config.yaml
d_model: 160
rope_base: 10000.0
rope_fraction: 1.0
tie_embeddings: false
init_std_o: 0.0
beta1: 0.9
lr_head: 0.00805
schedule: "wsd"
steps: 5259
Each number is 128 + 24 x the weight over the matrix's rms, rounded and kept within 0 to 255. Layers, rows and columns count from 0. Numbers have three digits each.

# layer 7 MLP gate, 448x160, rms 0.072, rows 68-125, columns 80-159
148120133117120116129151100108153129172123163122125144156118119144118121130121128143146090134125149126097135139114071170161136109165102101098091117141162126152147122166136120149088125137151140093128120173130130107123134115140094098140123147
126123143141107100123111176133143126104119132148146138141104116135157144109168097132151171118101082136076141141138167132125146151147154139149132109118128090107134101142157151124141137119143105126129143123119136139133114117144109166138134142
100162130136138090155155152167150123187130126093085165149138163133113142102131122118139149082134162150114159112107145184083101113143145091125081131115144115115095112107107124093074066158129171095146115143125089111129193126145110115137147146
124156106116149102160127102111184134121151074133113158136110120103126132119101127103134144154104146153135094138166111142105129123130134144100151154135141125110146100120125124162086116136132146105136103133164125097145096148125154121119101138
172104108119149165108105144133132117101134144114110147124126112145125158142144134088161103135136133127116131085091151145154112142125137099124117145127153174100076079113110146109124148097102124108159088110109096158125119157114113109120130131
125160119101104118189138186166166148111122114158112134149173126116133122135135104160149129119161128147176112124148140120128157106164186169102114135145108131115143176151142140118153133134174116129128056111156143122120172122170117118122157141
185122097136144090095144143097128121142142108146143108110168121140122124127188069140103121140108095139171133113134122156133143082160088156156117133096099143160141116109140143131135124156143144138086118152142165155136136169113109132153112116
173100106108149151125116136185146145085155100136144166116121116128124111131068097130117138130147133133152137142116158125162148091137190104150104131181103149087118120076128147118081102085102124145157164105099147121114134084104096121103113118
092120139163123148131114102111132139155117097113124109150113153114125149120131103146113113136141116103128093147118123135132148153130123125127130128123118163089125148140142092114166103119158130168087110120146104101122117119120089133145140161
155130153113135121154134116207148149111082128150113218143111074154050100176157172182136117119152097140102153154148082092058135143158156088154126173187112142085168169070115095137118169106108166127121109086083076147114161174146131162156109120
106117117125131100164172148094164129126149141140115150136127171145119140112144111163124148087119143081135187127111129110120132119155123108126093126172107148124104120099106143125130098115130153130112146129125072128115131121100116082123093131
103131088125103117105152142132118195131145136152122116135100109152113146160133119146156122103151110143130114118158123118079143114157137092143135131129128156130143189148105163124109134132141137099146131162090103167127126116132146131138165134
152132163132111108176178108102127140117114135118089118188135081136136142139104088061114174130122146130151124138167111141114140153138144172102095127116132146155110157167116138124093149148112139116146122083135125141123115093128141139109124116
114082131140154137150158150130142139160121125116074150175140093134096154124138101120117119161120123129134070087152111143115135123156181134160138122141140114125095109153132125117134134141160119159137120109140099159071121133152122124137144136
185104134085141125129142115087139144085124125121109118160111087125150102126136184153130070130118126151110147157184151103158125169120145133151101099109083145102146115133139144131163132121140108125099125115135105145127133132127186125146127157
127081132152139173112104114136146147104125111135093103137113156129128119156119131080103167142168136118109088152119139125116142130124108144105126138102106118113099113135144107120134131136115156155095122132133123150132127124104115142104123133
166116101107159160088132151101117107110084113142119121134161150152107130148167122140115125175156112139175111126126120176127130145143143153127147157148114090171101131147154136180108130147166109159079100163185113134113116136123122100141088138
170141147108117138113144098160165185113149106110152102122107113126109130155150116167107139093130126104144102118094156106082137133146073119110159123076105170100151150103153145110046132128112102126087125063102100130137129109119098092134095148
110084136058166129127160109140087141142148091121142123145113133109129137054102150150105137111140118105102119129099147091114090112148109052125145125136123126092091127125098132136132119103174143166101150114166130122113106127137161145107142104
178123166111091126143128106127141155116108169109108146167143129117122136159117161118165131103151125176128119150112136117139135122126091165132153133111151140114125107118129109123127096137100120107171130133157095160132131125142103170118077146
125149121105104111103142118135163119115121137132163147092098111127111119115150163116116096103129115125149142171121111106129130133127097144094084131126147147161145135130109151101158138140103146079122157110095135152115112128134130169157113135
119119153114116104110152163113144175098126123110152102149119139136128108112125101122115142120153158148132108102141098138125125134173135110123107097139110114147070160123144110142107088110128156173119097122136123126106144113125108134131107123
128139093108122126129111119125158129094137107157166135143133100136113130174111131141104180156140139126112119086167139115119155148153147142133127123144121144144150089108179135105119117104148091110132132094136134133136131159132131147127102161
141105108131118111152148167118138093120157146111147121121117108124148161144090115122152105129119168125093129130104160112136137132122126091147176118162136129134137100129150118155134168127155111132110189139138139158137153126135125126147132142
129142125120128143141174167144178111138083163112133118115138127178121078106155112116087155139153143145154161127104131151121139129120118117105098152093110183077143153110112137106163111109102107147109129121077140148102137156127133140185114142
121117122142115123127122099137090121143135129122136140124096177099140158114101151097095139088114152124158138098111138125126134113134107159101146091124144079164112136138131143148107119128109101151092116104148145116138132108123106123151162115
112110123158079139156116159159188158090128111151118120127135144180144105124163089133157150115114101169143118114155132166115156136126123113146132133172113115136112131153148083115123129174114154143100095096138067164121129134128130134122070123
160143086132147087128144158110093153081121154080097137120148104122134082145091127135100098129125130156146169135133123172145184109135134103127120119117085137154163161099143133167114168116161086173112091152107114194060128130158152137147181118
110115137122123133111138155103149134121126077138139111134145142134149140104084097158118118105136129139137128120067113169130142093172161116121083145140107117134104115109136154136116070129124092163089138112090153118086145110099127128128133125
148147138120143143097134104148105148126121152153115135096156142126075135156142124141110106090168153149111170152151098167150135137121189114120117130110107100131128115137137128148181097153113132147127094132172106176116125127152078105136106109
133163135148106129135118097150129176139075093131154175159153122108086125112100156123145111117155102148104113135094147119079082197119136143131136111179105106148102126124171100147122137145135132143160091127131165127129143135141087151145101091
154149115147133158132160114196153175161113096161108163118128081122138087148131136173167161131104111130184108157146117116121135110112159121149121100110124160133131150111135115125139140082090143130173137089107119123134111150116133089153129102
131153118112118115108147126118151143124132085136131126138112126153164148109151100169118139136149095155101130165125135130133154123148144099155113144125109125083150127078138150141150143131136118125155136134120107104151122123071146152125091168
136132122140085155160135117101144120128144160096084118123118107098131097128102110141107128085132131156112132128131155137137134109131148140119121147132134125112152161152110096124136110111141112149130131116165099129121140166126148119133127165
131121129092148141120093146129159144116132163135133113119109117171177142114135152149151095116115122118128118176122071157110160131123143110118055119126105185104132109144113117093135096099153099120138099119115129109133122097097146109114096148
151123091160144143153109064119137112100152125169103121148127124135112098154132097168137173136114130150144094117135089133136129120122117097113141116105087159136111171082132131091103119121126137111122149097157105121142128148099076136104096097
114121121159185095172093161126131127117148118101076100142117151104110128118072164111121099085115127123136150145129124112128120093114112114110121058120143137077154127163164130162137102112101107131116108109141132146101120139159120148148156130
131114062135175134118088139158106155093119088106123128121140086148155167085113129150108149134109135164129137078134098128127117089152114166143110153141130130124121137083145138081110140137073150072164104070095125103140130132100116147125115098
146125106152167145126132179098157121121135135158144103121120122140151111137183125108144148157116131135124145098132136114119120158118148177142171138104132146096142104118135114121105133104106085137146129127147114123104153085112114106130180137
143151132127131151152120097111141127148132107190151149114129065086095120100112120145109145129152152129118145102155104102108083082116146164146107119143108146090103149095149115152148143151114185146121131137130078135142129134121102128145141135
162126133128142112122084129150132124122121145157119131135100110144106127163138154089118098120105142136141110130147101095101121106146145128095121127124135087092147148088148118174137123086107156135143096113101120079154133144129131181154150125
155137125114138170167122097121139137139148085122144170171118117074099078170111101133112141138142075140148134148184156137122114137116152106140121102147127119103110113136127119093074100148134113128159107135148170129109064207138112092154093118
134130146116099127158117097157113110116122149106142155169126142125110136174135114140160177075120119137121160114132101142131113141117142136117176107157166124095153115111110116153116136174125143140141135110124122183104137125162085113128123126
141125130115139159140112145122128145128147147117141097104137106147124116131100119166161113068117144126117154145139125129142137128123141127153099144125107146100157142141172123114159104110158123129116138113143114102128109180094125117109136083
176150136136107145131123158096165135095099129105136110148104116128150156130137150136126119090124121121165095154123115126122125177167152100117104121138113130132133096120154178128081130126120137156147097122181111123125149132115157120150111182
123106110099158119133130163143086157085128088180135124172061115099157096071162149086118103153154127155119105106135106116160155136144149106123171117135142120156117111105149108131117129116162108105096141122138065111108109136121174156118121120
118110161132150151136128129131120138122132110140126111165113112165096121106150121132145171150131142134161108146107103127112144131170143134144139140089121138078113124088154108079120137145102129129131103108139092099103134174123120112092120122
134117129117142120087135112121157131137090151114103116124157089135169123171114160112133120120124110144102111100145165144181108130121130117114142118161123093165141113124109117147183105105151074159121079123130171129126111124131148093116123132
127121141128158151111140133137149146113125099111118133148160098134133091091135138140118167141145130132164122151121144124122131094157099165153173117150125139164129121147124131174112127167114162105126119129109118135121125133115132143147131098
166133139139130113133130117169143156115118103099143137110115151127118098148149106128124110139148141122163094109140123111098108096136135128137148180129122109176108130161144132114121142139106142119143162095128129164133152150129127127108094112
113134174087166146115106139146107113141098161132105162111135130107064111142121132103128151142111122147138155107145101135126115109102173163102102150158180175121098102122122109129148124135098119177108106148119129121148138135139109125187171134
119125097109142148105123104120125133132139125151132136082118154130099122131137146126149144124137133111126119108150114138141113142169133113125148154120160129113131177158120163160121140097107115105156093133125057101125131127125134116110131114
113087125143174162114075116132131115154126124134152149104114129124120104118130116135156122137135077113102092162122147096147072136131124183132158108123118107139153091089114139139138106116131102153125096141114125123169110133155106177137176094
110165108130103148112125107124139104143142130090129144153101090118158139161106110138161167119127134087114140139116149169101096135137142106118133113161202145072142097135102122114141136178113138107153113104123094123188134158126139130131063123
118106119132126113153117121124117114130119135129120159110099134100124146147100143132124092141133116101146106142112160151134119156161111150106159117115104127176124122140126164119125126184153107099090103093142144105143124138145112143133136108
147107140124135157129090092105100178137096094120126134105151133122099067125133151151132109104126106131148105094133125116146128123128112117136136135107171143145128165127138103130145120109123141137094130106179063121151133180061116112143097086
144157106135166138132128147141110143149140141124115100102133094128116119132153156130157094096151147140135137134161089129124186101116114126152105122102117103119137172111181160105136129107107180088125146071115138094124153121107122172143095131
159154130102146128116142078121147127125113176141128129096109105139146165160130091177118175096147127114135117123118135140155110107132127105153118081157157117116115117106140122141105132106123090140134124153107079146155130099083099148129111141
# layer 7 MLP up, 448x160, rms 0.0678, rows 68-125, columns 80-159
161113125099099124144095162128129104096116096104107120125136099137133149115117107093094109148114164124117085104162126142107156132128165113128149115130072137115149165130123157183098117145198121116136152114125116138131170091083103150099145104
132121130124128091108140152126154149069098110127114135136122086114142157119148115145138165104108094166091113118141145169140152151150131148103109126108089117109154134128178196094137128158114132132126122119128134126145114138126144130140120157
111163118167149103156115135166091082175149118123125171105124149092118157126122133076161132128108125104083157143094157123110057131098155129113119139138159118113147076126112087125122111131139131084196143143128152098169126138115129165133172117
142118090118114077105142165141120129129123158126134112130146129126147121135175152106128156132141117145133132112109170157110152160139127130104157161135127129175100164117184117149155151139159127125108099168113118132136159121145127120116155114
131143146111105115104148135067172107112080114150134104145145154133098139102151100091110104099130104106149145154119132139129143143137125088117165126143131131132104077142154076124150121091135096125080108125128109121133120109111097107155178135
106082132146149126110135095111104152148102152092164128100087134107122130123123164114077110109141120111100148164108125142102094155129104108114131094114127147180083089105089143148099139103123159126096136142110115085115105137099136106121123120
120112146137135154164157121136137125154096131132101124135127093130134150124120169115148128176140133106111144126137143136131129157131125116133158158120149118133123116142127058139101126137069109114118156129143137074124150101142075172163110133
098094097130142118156103130148143118190117140151100123080143111143106147166164119113118133123154129106123096085112116124102113173087115165089158153104124138139108132098124096102146156117116081105160111150134105143119135102147131154143124116
102140164142108138090111149127142145103095131098105131107109162092139168096120127136110139111116139096130073167150128131135121142135119170145130081119133152121144136119130123102156120149130166167087121120154082118127120110113130117142156127
118098158133116098147118157169156131116081155186132157142083090133109114163098184156099103168079099184088111169154098125093112157204183113117123178194106120092119159083146147175146128111143143121105129076114097105150155149151116169122148132
114121133125155126123146125087089104110124101123148132083162132108145142179146091082160090128107151102120137114112156134129118188091145088140123105114124138180141039117085151156124133125136161137128154098109133153141122156096093132125100103
145123153138152134155125118130167102121144080126125169155156159103138100092106117127109132119140156128139162117097118149141164132119115162145145111159111118134096109120156118132094150160089123169110126121157101109140120129117130116123119140
112120147107127111127145111109099127126109145158076143142130073108143152166100114075134140123082140104125139120142116107137136147107124135092105102110150133158148136122074135109112152104145145119143135086119144129152096090123163121104101102
137157112153115123138129105144167157089123093129148089081148182139154086117107090158136102114165134127119119124115145143132142109140096125105115134105116139144069165125115135144134114170107126115115122135121127143130143121110153119172117136
107118141143128078134111092106157108110157147102161129131109171164148138120114139119147146153127108141096091114119141133094161135160080096109131120072140142063113125102138123120078122095125106109155137128096155111113131116169132102134136154
134119088123119118138104124117153123109141138134111112156082076144116141148130151135112181130144140127133147099161090117110117154140112156122122112129162137133111109117125117152108119108109148170112085094139137129153129124163124110132090124
117135107142125132123166148167123123125149116132171081136151156077133110133105137138136148163164134139121130147090135131155107180121117177118124140133113119129068120119116164075168145135141145169140147110121134141109101116087094096096120108
147159157099108115090111101154150146131128103111153121121110068118098148127138118172141103139099102083125118144086154083090093114104081141108148131119129152118150105132130110139081141140153100118093147085113133136123134146142132134139105125
085137121176124089118123145131146128185133109100128133119164141139126116099155178121147160142137145103088083112113111151060100144155134116095151138070137129161125118136148110120102141186086158157116094147096122152116144129116114140107105130
111146076108169151154127110157093119099153056159158109146122156148091119114174111164132155144144090148129128095146142167133107126155117071191119138115096138104099142112158165055149137149124118134091125107133137079155134144133122126105099137
139121137140179124135099121101095117172145127121100127159137129116131129145121095132131152162096129126101119093133130143139107114105154112189180113154129132082133128123147097152119103115178122164146112169137092106165132125083147093090117117
123140102150131130166129094127148117172101141113075143138161134172120155143161110163098152100138103138137118138096133177119152139131144150154136170090138129124141110149079135118111150169110134083133114133131133148113134153144152120176169138
111144110115122109151135128126142132054169104185152129140127110140155107143107176163099163130112132128123157114146121109152159140155150124137112097146070158146143095085161164109112128075179120100104125088141146112145125119096124131099124158
127151118136150107078101110126094124112121114119155130086173146112159142132101127108129137177129094125145142117159065117176093112119118129111126153128119121144133119130121107138141087135153081108139122114137103105129050117119122144068125112
114095145141136131146117153134128180140153099156102129173127159098082165142123123141157116099130124137108099107129102101098117123162144156146135139143152083155094126112152122152097126147120173113131104136157136111115155115123099073085160154
131179167145080142146162108130127159111108120132181145130140143105182109129135154103115121163118126120148097109039154113132155135136131126118107119135114164126100114164175110135123133134100140110166131148149133096109110135091139138143133132
141116113119112156119100152152123128120175085130117115144128122136139097129157135097176120154101073126136125106119142140150102145123110141116133100173148150136127134115175101124144136135099199152112059118148134156153143157109154149106106081
081130090059138091111130106134166147131162123137095112155122109088176131132091099118118180127168153108134139181142109126142114083112166160121134135146128101141174135148120106188111127157163129124120158162127134106120163153100162176116115102
119139139120117144109121137100122080110159102123147120110143141118147162103094116116143144148111123136128141123079138153142136101125162102144063159152153104140107088117163142108098113142130065145120168139124140111133128148087142148120127100
170137103123151144111104141149125126108152132107086129115104129074100118206111129123166145122103158115119145143151120162146120121093139097154120108180138115088128128115167075143125122141152158130129144110177085116140109185100162123124112075
121143138118129114157115100172107152150067083131118152131115149109123135112123135108133128146143102151105122137108137102094083170110124139102143094136106116130107131162150141134148139139110193135159100100143173125118155136121117132132100078
114103166088103107121154158139163116121120173116137098155124126092152089101125090084104112099128162190111152124119131140100168156137105133148104175158134162129129116112127116120081171118159105122103121112132122083157147118086139148102194136
133086156126137143103145130119115083135116139095125140152133114145095111138113160132140133095139160139165129108116108111123113151106114088129155131111124158146131078102122103117121149095147140133135097147119130158097094108161108091127094146
105112133129101161101125157082087105119134138105130157114154139117124129093150131130124155119128128116118124095139137137137119112119117136118144130141136113149109093153138124143118145148137113161101138139123117165162161145151109142114134145
108162152165084078135125113153151156133141124131133166120130086124123144108120170145137084143127106167177162130134085121114136155154093145134094112134102138081114130156125131137120120120134170139131173126078186107117111187168119135145153125
148147136159163104150118113155094074169119138129127120143167159124143106106120135143132153126119100133128120127131110141127126117123116118141097111154142173132095173108127111136129118141125105149140100184137147135133131116110102097125147122
096123147116148146136103097087137158165111149154089130133143095136100134157109128099146095118103115118110127143133120115105110129113101125153136099109125096137174128135151096147173121103108168161132150101179131079134097216140116129110113101
180113143203132105187108132122093163102110109114152113153100128125167139074126124149123146107089101130102161166159102106141154129094118137133100136078151106131111113138088117109167124108089175130114115093116153152095131112145115119084176109
134102124143082094162129149153146112190129120120136131126131148161116125114125152167119130109131116136154154133161097154122153123102127129148109138166152127129120129100141160153114154162123145104128118177106119115128125133186149134163138148
091121169104118096077093171125117071139101141089194111128154159138155132094064125165140130113106142073114113168091185138158147146104145150059099120127140123194168063118083152143083137119160088139128133121096152100141096068155096132159115079
087107114111143131151140104120147153122118086121087118157169132121117120130121102144140137112076121132142138170116114109103141092111090135127091052083132144115118119154108138081190088130124148108103116159157143088123120139113114093104133101
157140143117121140111140143124144132091142125123064139193089130159141096136122130123149125156157151140142125101171139172161082112119087085093124120122138116095136141164125088153135172171108067119140092147141164113128150106138086132181139140
111125164099154206122100134135150145118128151139140133115133094097152135132160133133164126109148123123107105143067128095086079118131126132140135131136143144154149083119139145109115131136154095099129127127093119151125125133138113116099096126
140116120129144103159139110150109124137169134141113122144120151129115129155129142131125125146085121161149100146147149162100090145127171154107149091143141147114062144154105139154087149163115138134097139112154098114147140125129122149086155093
117106101112131097128119072182146146133166134148122136105181174142124107145136094137101152136168111148103077088158170151140137102128115131157170135086122125128082149140114136128113151139134124119126139111122131128113120122145117134115130101
142176068076143138100077141122152149159110193167116120107189132143108128156130117132150104135104114100139128112135159125116128170100106125111168151100102164136114167151129091141098138147102116121156118088088133125130154118171102144106115107
111163112132109157155131108140113150141132089133109138108129108122143109127162093147111103146134137133107137146125161134121145113105103131107080121152113128159129168137097161123146093097138128128118115137136135178138130110131125154181139133
155148124088156097150157138150107177118182126118118134096112157128155120122151097146126132100151135174150096118139098113142143107137145100117159106153101141135093140128100160081114131148117138173124143107118121116124160146123084126144120145
131125119135105090125148143128110119116108165128142120126111104142157156115101103139118085105142139139089123139114156116121153150140144141131098119156132104142146120150164155138104144085127086165136125142124118108129168112153091104125107134
118164140144103147156081093144100118114142142120101125073127112134144143132155131138137133103142129138143133131160112123078099114084123151148140128102119145137112117137178119108132108129084107130113152118100103122152171147134118163093115144
146109096156093117171113121135219174111157102120112153136091120160149093150154118144099092117152142116116105164170147151140152123150128112136127104108079098134151123127120212107166121093138131086100138154171132112094138103095165146128099149
144127160120106156168102094135137150121120157161141081108141146104115096102109139156114121119146107105124110107068108111104108159125091163173147168105114117152174140093105133143132153106127151123111172105145144119130114132118164116147160143
158097111141138123144110107106111148131109116146136109152109151139090078127128125151085136109110088160115097097142135127143115142157102146115176119101112138119130140104171111127156077152122123150103084123114121134125161148158074100140102150
121155069160123139103157162166151155139136121137116157167151127110087107092115146113112070155101168159160118128150120092109100094133163119113137168183107067141142139134158113115144119088186108125153146141148178110094130123119122146113138102
129092139110119089089096133128116107106115075116178109127135141088155124145139119140126122123152152094089123087145110151100119147122149104165136148132168144130145114120109081160125145116136180138119121134159140125114141106120130097121180123
129117152149097101130112111095125118158097120154109087107103156140145098129153157113143098106145120146122122102114160103133080166145131105095120107152139134136118166112135151142102108130129102148130106136150097094180139102139095133150123134
093097171157144175123168163111108106132139135145100163140135099137169161095141123136104157117130127116136134157112077140160158136101115100125132119134079162166099103152086102132101149147146092195121127158136151110095121154190133144139143124
155120096142163151139153126148156144109114147109112126175131097137108093138129175112145112166153125147122131101121121144124118102170151102153133122164139143119107151116165100128081103110125109151135059146153129128091134140104091148125129137
# layer 7 MLP down (transposed), 448x160, rms 0.0507, rows 68-124, columns 80-159
154121110140113133113112128138142105139120107099094142161159104151142144079056131146133133140124204121089103115159134163144160096142154098106132086123122144120144124140112133151085138128182147097133129152122134138140151103067098104114127107
134159132151148132149097143123123101127126160130167166107116144116102126157145110131125131164127137064123139154127159095121107119124128126165116131155135106100130105127142103127135125121150118111136156118114149112098068106149109149137126109
136096124134143179114077109116108154091131087126131112065124115134130128107114150138117123172132055112111078167133065084147098167111095150118168137138084133137153117140155143159134157088111093152120157135143125124148123142135118129142156100
128122138087113160109127093135160165093137102127106120095080135112144149130122092101103148122094156150127126110130179104079141129141124109145173151137103117149083123103147114136134132114153112098139118133139147094142154126102144098135122118
072172121092095139095095109107138171141116089154165119118150149115113089119095134142118124127110122120147086146116140111122106146117137129146161115168129106088121076125119108099137125138131114099121152072130166129146144147109171147162111138
122110151136130138092135142115134132149101162126151085108103117122139122146146118155097135127137123165125111137156160138083093118130136133082108116130080162155084091156054128139106151133122154106121116110096153109100118133120123104173112115
168109122115122134111155131122116134134137147098181119111086111147152102135139096141106126105110092131162096105111170152145161126149116124130132103148108116131155128127098120098101127144156144158126110143119135123120149192112122081123131112
112144138139155107134151115177116119139073128115115139105127090186118131119109168117091107172109093138125149105093113093092077143145096149104138127092109162108130125126080151156130170122099125171119093152119128109154122132122150153139113094
111131109123134126078176156138139124134161132145159128154125113136105119156149119127104126118122127122119132098110136118136114128097153115128142133157154119119136095138138136153073164130117144121120165129117159126144106128141120109103127149
105159104123130098144115156171106114130108091146120134104131103143132048138070167109142127138118140163119118164089102090180132127165141088110111149166123140130161117105114120167122142084113142154132073142109107103142102160116139146181164096
126119155172147190095081108108072141119075128106133092126145122098140130145141144077129097186147140174113124111150152189134130127112183127085171133086108111170162128125175119129153128136148104122135091103151143101172121168158134139125127140
123124109130130123119144134109127152112145123133124138138120136138122132098116124113123164116135162120147160132123146132111132132138120120153143150134124129114135127134118146110109145162108152136148131117140106162118120105127143117136137135
149135125138103107136144100129117127155101130171124117116149075104142134148125133086159146153119152079142072118138151118120132133086075123119132106097122106090179148127089114132142088112185080122130145131140156091160094089144148134122087133
141103090179168096117128131135121119123152121120105155092144152093144106097125071138090128133129111149142134095161140205139145068135128091094121147122089123139072117125125114153133118158114156125115148130110116149144118143116148097165139108
114132153149131109130109127099139094133139125126144141129115170164155135107142113121128111147143112157116077124128117138127172134158106067093121118097153154062108169093145127093123179116135102141140153129099133117124113102137126131123153145
134079141171096144106136115110106138129160152123141140117110144128133130151102144123139133134118151128127087160106160132086127098105149149145098130116112127166125096177123108151106129122136134133126118113159155117137143115143130149113147134
114099158138110119109111131138131108137147099140144088125085085104126155080079126129122143104130124135063103141102129115125114164093104130105109148135126172074099098121122108120090122142103202141169127123114145139100150147131111125118130099
101158097157168127124075129124086113157109135130128161148145145103148103106095151102149136140119112123140124141152141126142081106095149169161103152160151126163081119110074078141167114139102136132158136138120171137121100130131144157139168107
144127125123132154128157120141126123125146147123146126144074147152169112154101125127107099118107123132104158164153120126197127139158135133198112129149142133139157142111121156138125129086106138101134118178134130101136104119140136092149126175
140148104140128128150116128162094147128156120171176149094128163124089141131110100154085172081139144137091116105144134160128125111111178118142117151096112126093117150142128165086068185127119124116122125109074152125157153118128137166129119141
178102141121104129095139147115137099098122130136133153137142121122113145117129164113108141084151109117145124123113138151161115164152116154092091134091140108133148112124142148154130177101124097155117100109153130138111121138135127133140114107
143123145153141096133182129110112157169090102100080136171144142160129133111118090130081119128136165177160154120167102146150114171168177141136117125105130088111140128146140138130117094156101120112152120159128113117119151108119143159160125150
119176115089141129150104160105141075110107108153119122118135103116113133119124131117145154140118136137120123113128128121134139156121139101123180121153167159149131136140141143105134115145137103126099149108095109143155129127137149134114136121
143160151125121116150121106109137151132120128146057155128139135175121100127155137109152134132133109135152131106121112143113118153102166130127061122076143145117138150121133162113124068130069165134134063124103139115137118104121124130134141128
158097166126140111131120177161135154152100101097099125164114085163104069123135136134114119120141122164114150074098090145112128107125155155136112149089125108099122144099159140142176145130083135139108099143079112130098140115105089090164127139
092127143123172176138126153121118126103104115097138120155094124154117115148110160153133124156180127151120104151151147134127123153106150109124134125128096129100131091112167088111208128135124103129122151150159129165113082136128074158156164108
149162072118137134100129187155151140144124102144114102162121091102130077141124151119167077105132127110123150099160119131118113132124098155114142138078141108135156131132146153140131130144117109145118073120109152138174125099117151125142128080
108142141058119141106135090144211129160166138169119100134093121111151119160139115148128192165183170115156165157113123120099107138122168154121148168135122126105132163167127100120136109148154123128126156155109168122108121188108155184126145101
141135128161130152149065133148131121147177106131148106107117156105110131155124154097113144135114157101099132102140196134115133139105094144160134149178162124117122103136138132092097165182113104144165182157144148117131109158135136125136103103
108129145117118129144078110143152116119175108150102101119160173132121114167161124112121120145142178098124148102119100147144139143108151129117148155162134165109168127151111160121152130126077164139175148175208103131130152117130164080157089113
111137139138199126111145148119093131104116090152123137144120082115132094144130123135147121118117129111114143122117130117143135081115103118128102153160105091134152117148126106120134124117128092142154113146099132140119100140155138125118142097
163135127119138125141127102125138141114166134121111082161162111106095066113139112144131171109157160108137125157164145141094176159137091153142112137120127102103153137133098135082122107102185144111160088115140137116131088149119136089108109119
121114097118100091076165141122123147127089123115132120112145059152151146144132108110101140087141144126143117105118112157128112122138139113118132121119159138130091169145100153133153124097127110106110129083122139148117150122124132128143125148
117121157157156165106098146129120130130121121112147131128159138110105115105112167147139140135095122103125152114141118108084130140103102176133136137115160137169093104097133131161132114133133121126092125132112145166128107110153123148122108122
082113114111143139114079086113159143149112138116116119110137130131146127083127102150122125121159149105087103162158128125126109146110062112076113130155142147148113165140113176142143102141109125142127132111120077143136105110114113099094107141
126105152104155138063126163157101136120104144097168122157104131133130194085102141106062089126097143144137127155137180138105115117110115152122138157152133136140136123159113112123110129139108136141134132151120123127103134131125129131156134129
119115152119141154127113143087142127149142146143086132085146131122125128122118125107123121154129070088132109146139132070094087143115133151143124096132137130126165126156118102136112141149088143119144141093178096134142108164126118115138089134
109135142159107112140128116102116146146118145142144107126112158122119097115095116101130130108117142147088087141169142138152106144090128134104073147128119104149131121137091103135144049118117138112167159159151165175125128103131111148157135177
082134123099124136156132101129137124106130129170117144150126104108121140137136111155111095124135124140131134151151147190154102141141148094135122074148103105114133123130183160094115143106129126128112132158120116131127123132128124126147080118
116070129143122141096123155102136128108111138117106099164105186166125111168142137101129126150125123128140084148107178166156149179160139118094136103105155084115126105114121109123133146097138055126126122109113195131139104077133138148112123119
130160090156133156130114176131151173162129163160121122112141116111162154123142103112123153095117140126162083159100166127113116124103168113130116111110119136101105087129122094053126111149111153105128148115111148174094133085139142139112121118
151116083101151167176130109168121153145126123116111194162092150092146075141108128101117147146139038138161130138130153120149090139104088114142139119116144112068116097143141084118088139148111131104152141117123127116118101178161097135164072145
132135111135171152087100174126158128125156122163138102121120088109124146092140144108071110146105101166128112122127175124100135152158115124090099132132103155173133124125160120139143114137125127129117105135111133117141102162132132067109119112
155152140178127120146090126133125098133131102090155106129143118177109116116127159153133153136101118130173124111135162151100123160157155166117114097101158113143078137080094130100127120166104095119097098104158130152106161134099121099082111130
139163091117121129142124141137144110125132115146129145114149159100156146162162104125113154167158071159115089127132124136123153123102117116103104092088085117094148103143154128126089169146156125110121115143132135159133146097137132134105131133
119134126164105148161135102152103131141147159101091104145206085177097097132135113118162134126151187066149138130152138114155126160145096194202116137105101131115125145161117117114142106139121137070123125106122127130106177115110141099121110132
106119107151140158115146112169160129159122086153097148106156145109116120095138141144117146161151152155128098136096116161109122096152144114136148144148129169141098131137121138095122108125125146140146118142111131115150140128115138123149104120
139092115118157135111126126165084164131121145088124173103122094094189139156157115122102108125136151164089108149117132162170109114123081099091105126113091138143152142149126158144130178110145113162126101140150135121104144102109122068178128095
176139118116124114141126144137143103106128134124134146108130070165127107108119115121151156110141120131165154143141131126082107115152076122113111133123108107112149112093153136180123103121124143112142110112120129120104137125118091137127121118
095154168125138102154114117111096119120119149152141085125134102122132162136143163107110132130140149151103125117125116130100123144118086131131081083119137147132092120104173177134158150113154096156105139115120143099145152132124122120127146131
100109162091174165111115151143103123149120144123108182137130105114109108136123106129128138133123134154138143120126120104090130109115142141141081131129153180096141134133118116140098123145058152156141098124104096134148102168122129124176152137
134179124138129121157105148160133100151110126118134125149112161116131117146132121150101126150127118142135135135114157106130132087093143151162104101167087124134121103120146065086143096153158151134106146099149189138113107140130129158139102117
084116144147145165101120104147167092142110129123130150103147092120147177113132154101161148124188150084157142167115148111144118101103156127121087146133121104130108083121101137118111182132158148106143153129126141133121064092128146159113143134
133114173110138104118149094102091120134137130089135139132106121159134170155113129137146136094135125107100116152157128155118137160162140155129117107123172140085098124096087150114102164143127128114155132123146082118178155141091120125126112129
121144143153129165115135122158123155127138087071143140112150101158110141117116148129126150134134132158140140133111114055149132095096132134155091141150143158127089155155152117138138105110081141127127122113118144125124135105082163169150146132
139124111104126123161140129128132137131089102132150142148113132122137155135136141118131127092136145146165116106139158098093122091103109126121122134119129090143134140120108156107129148123161122127131124116155115094169125120087131140157137124
099088146134097138090121109109114138132185134156166163099117111106143126131123113137095182150119099115138161134152171155104096167125126158159127166085118116138105133146106097132144103130128139082093128139100169125146092145126141131129138179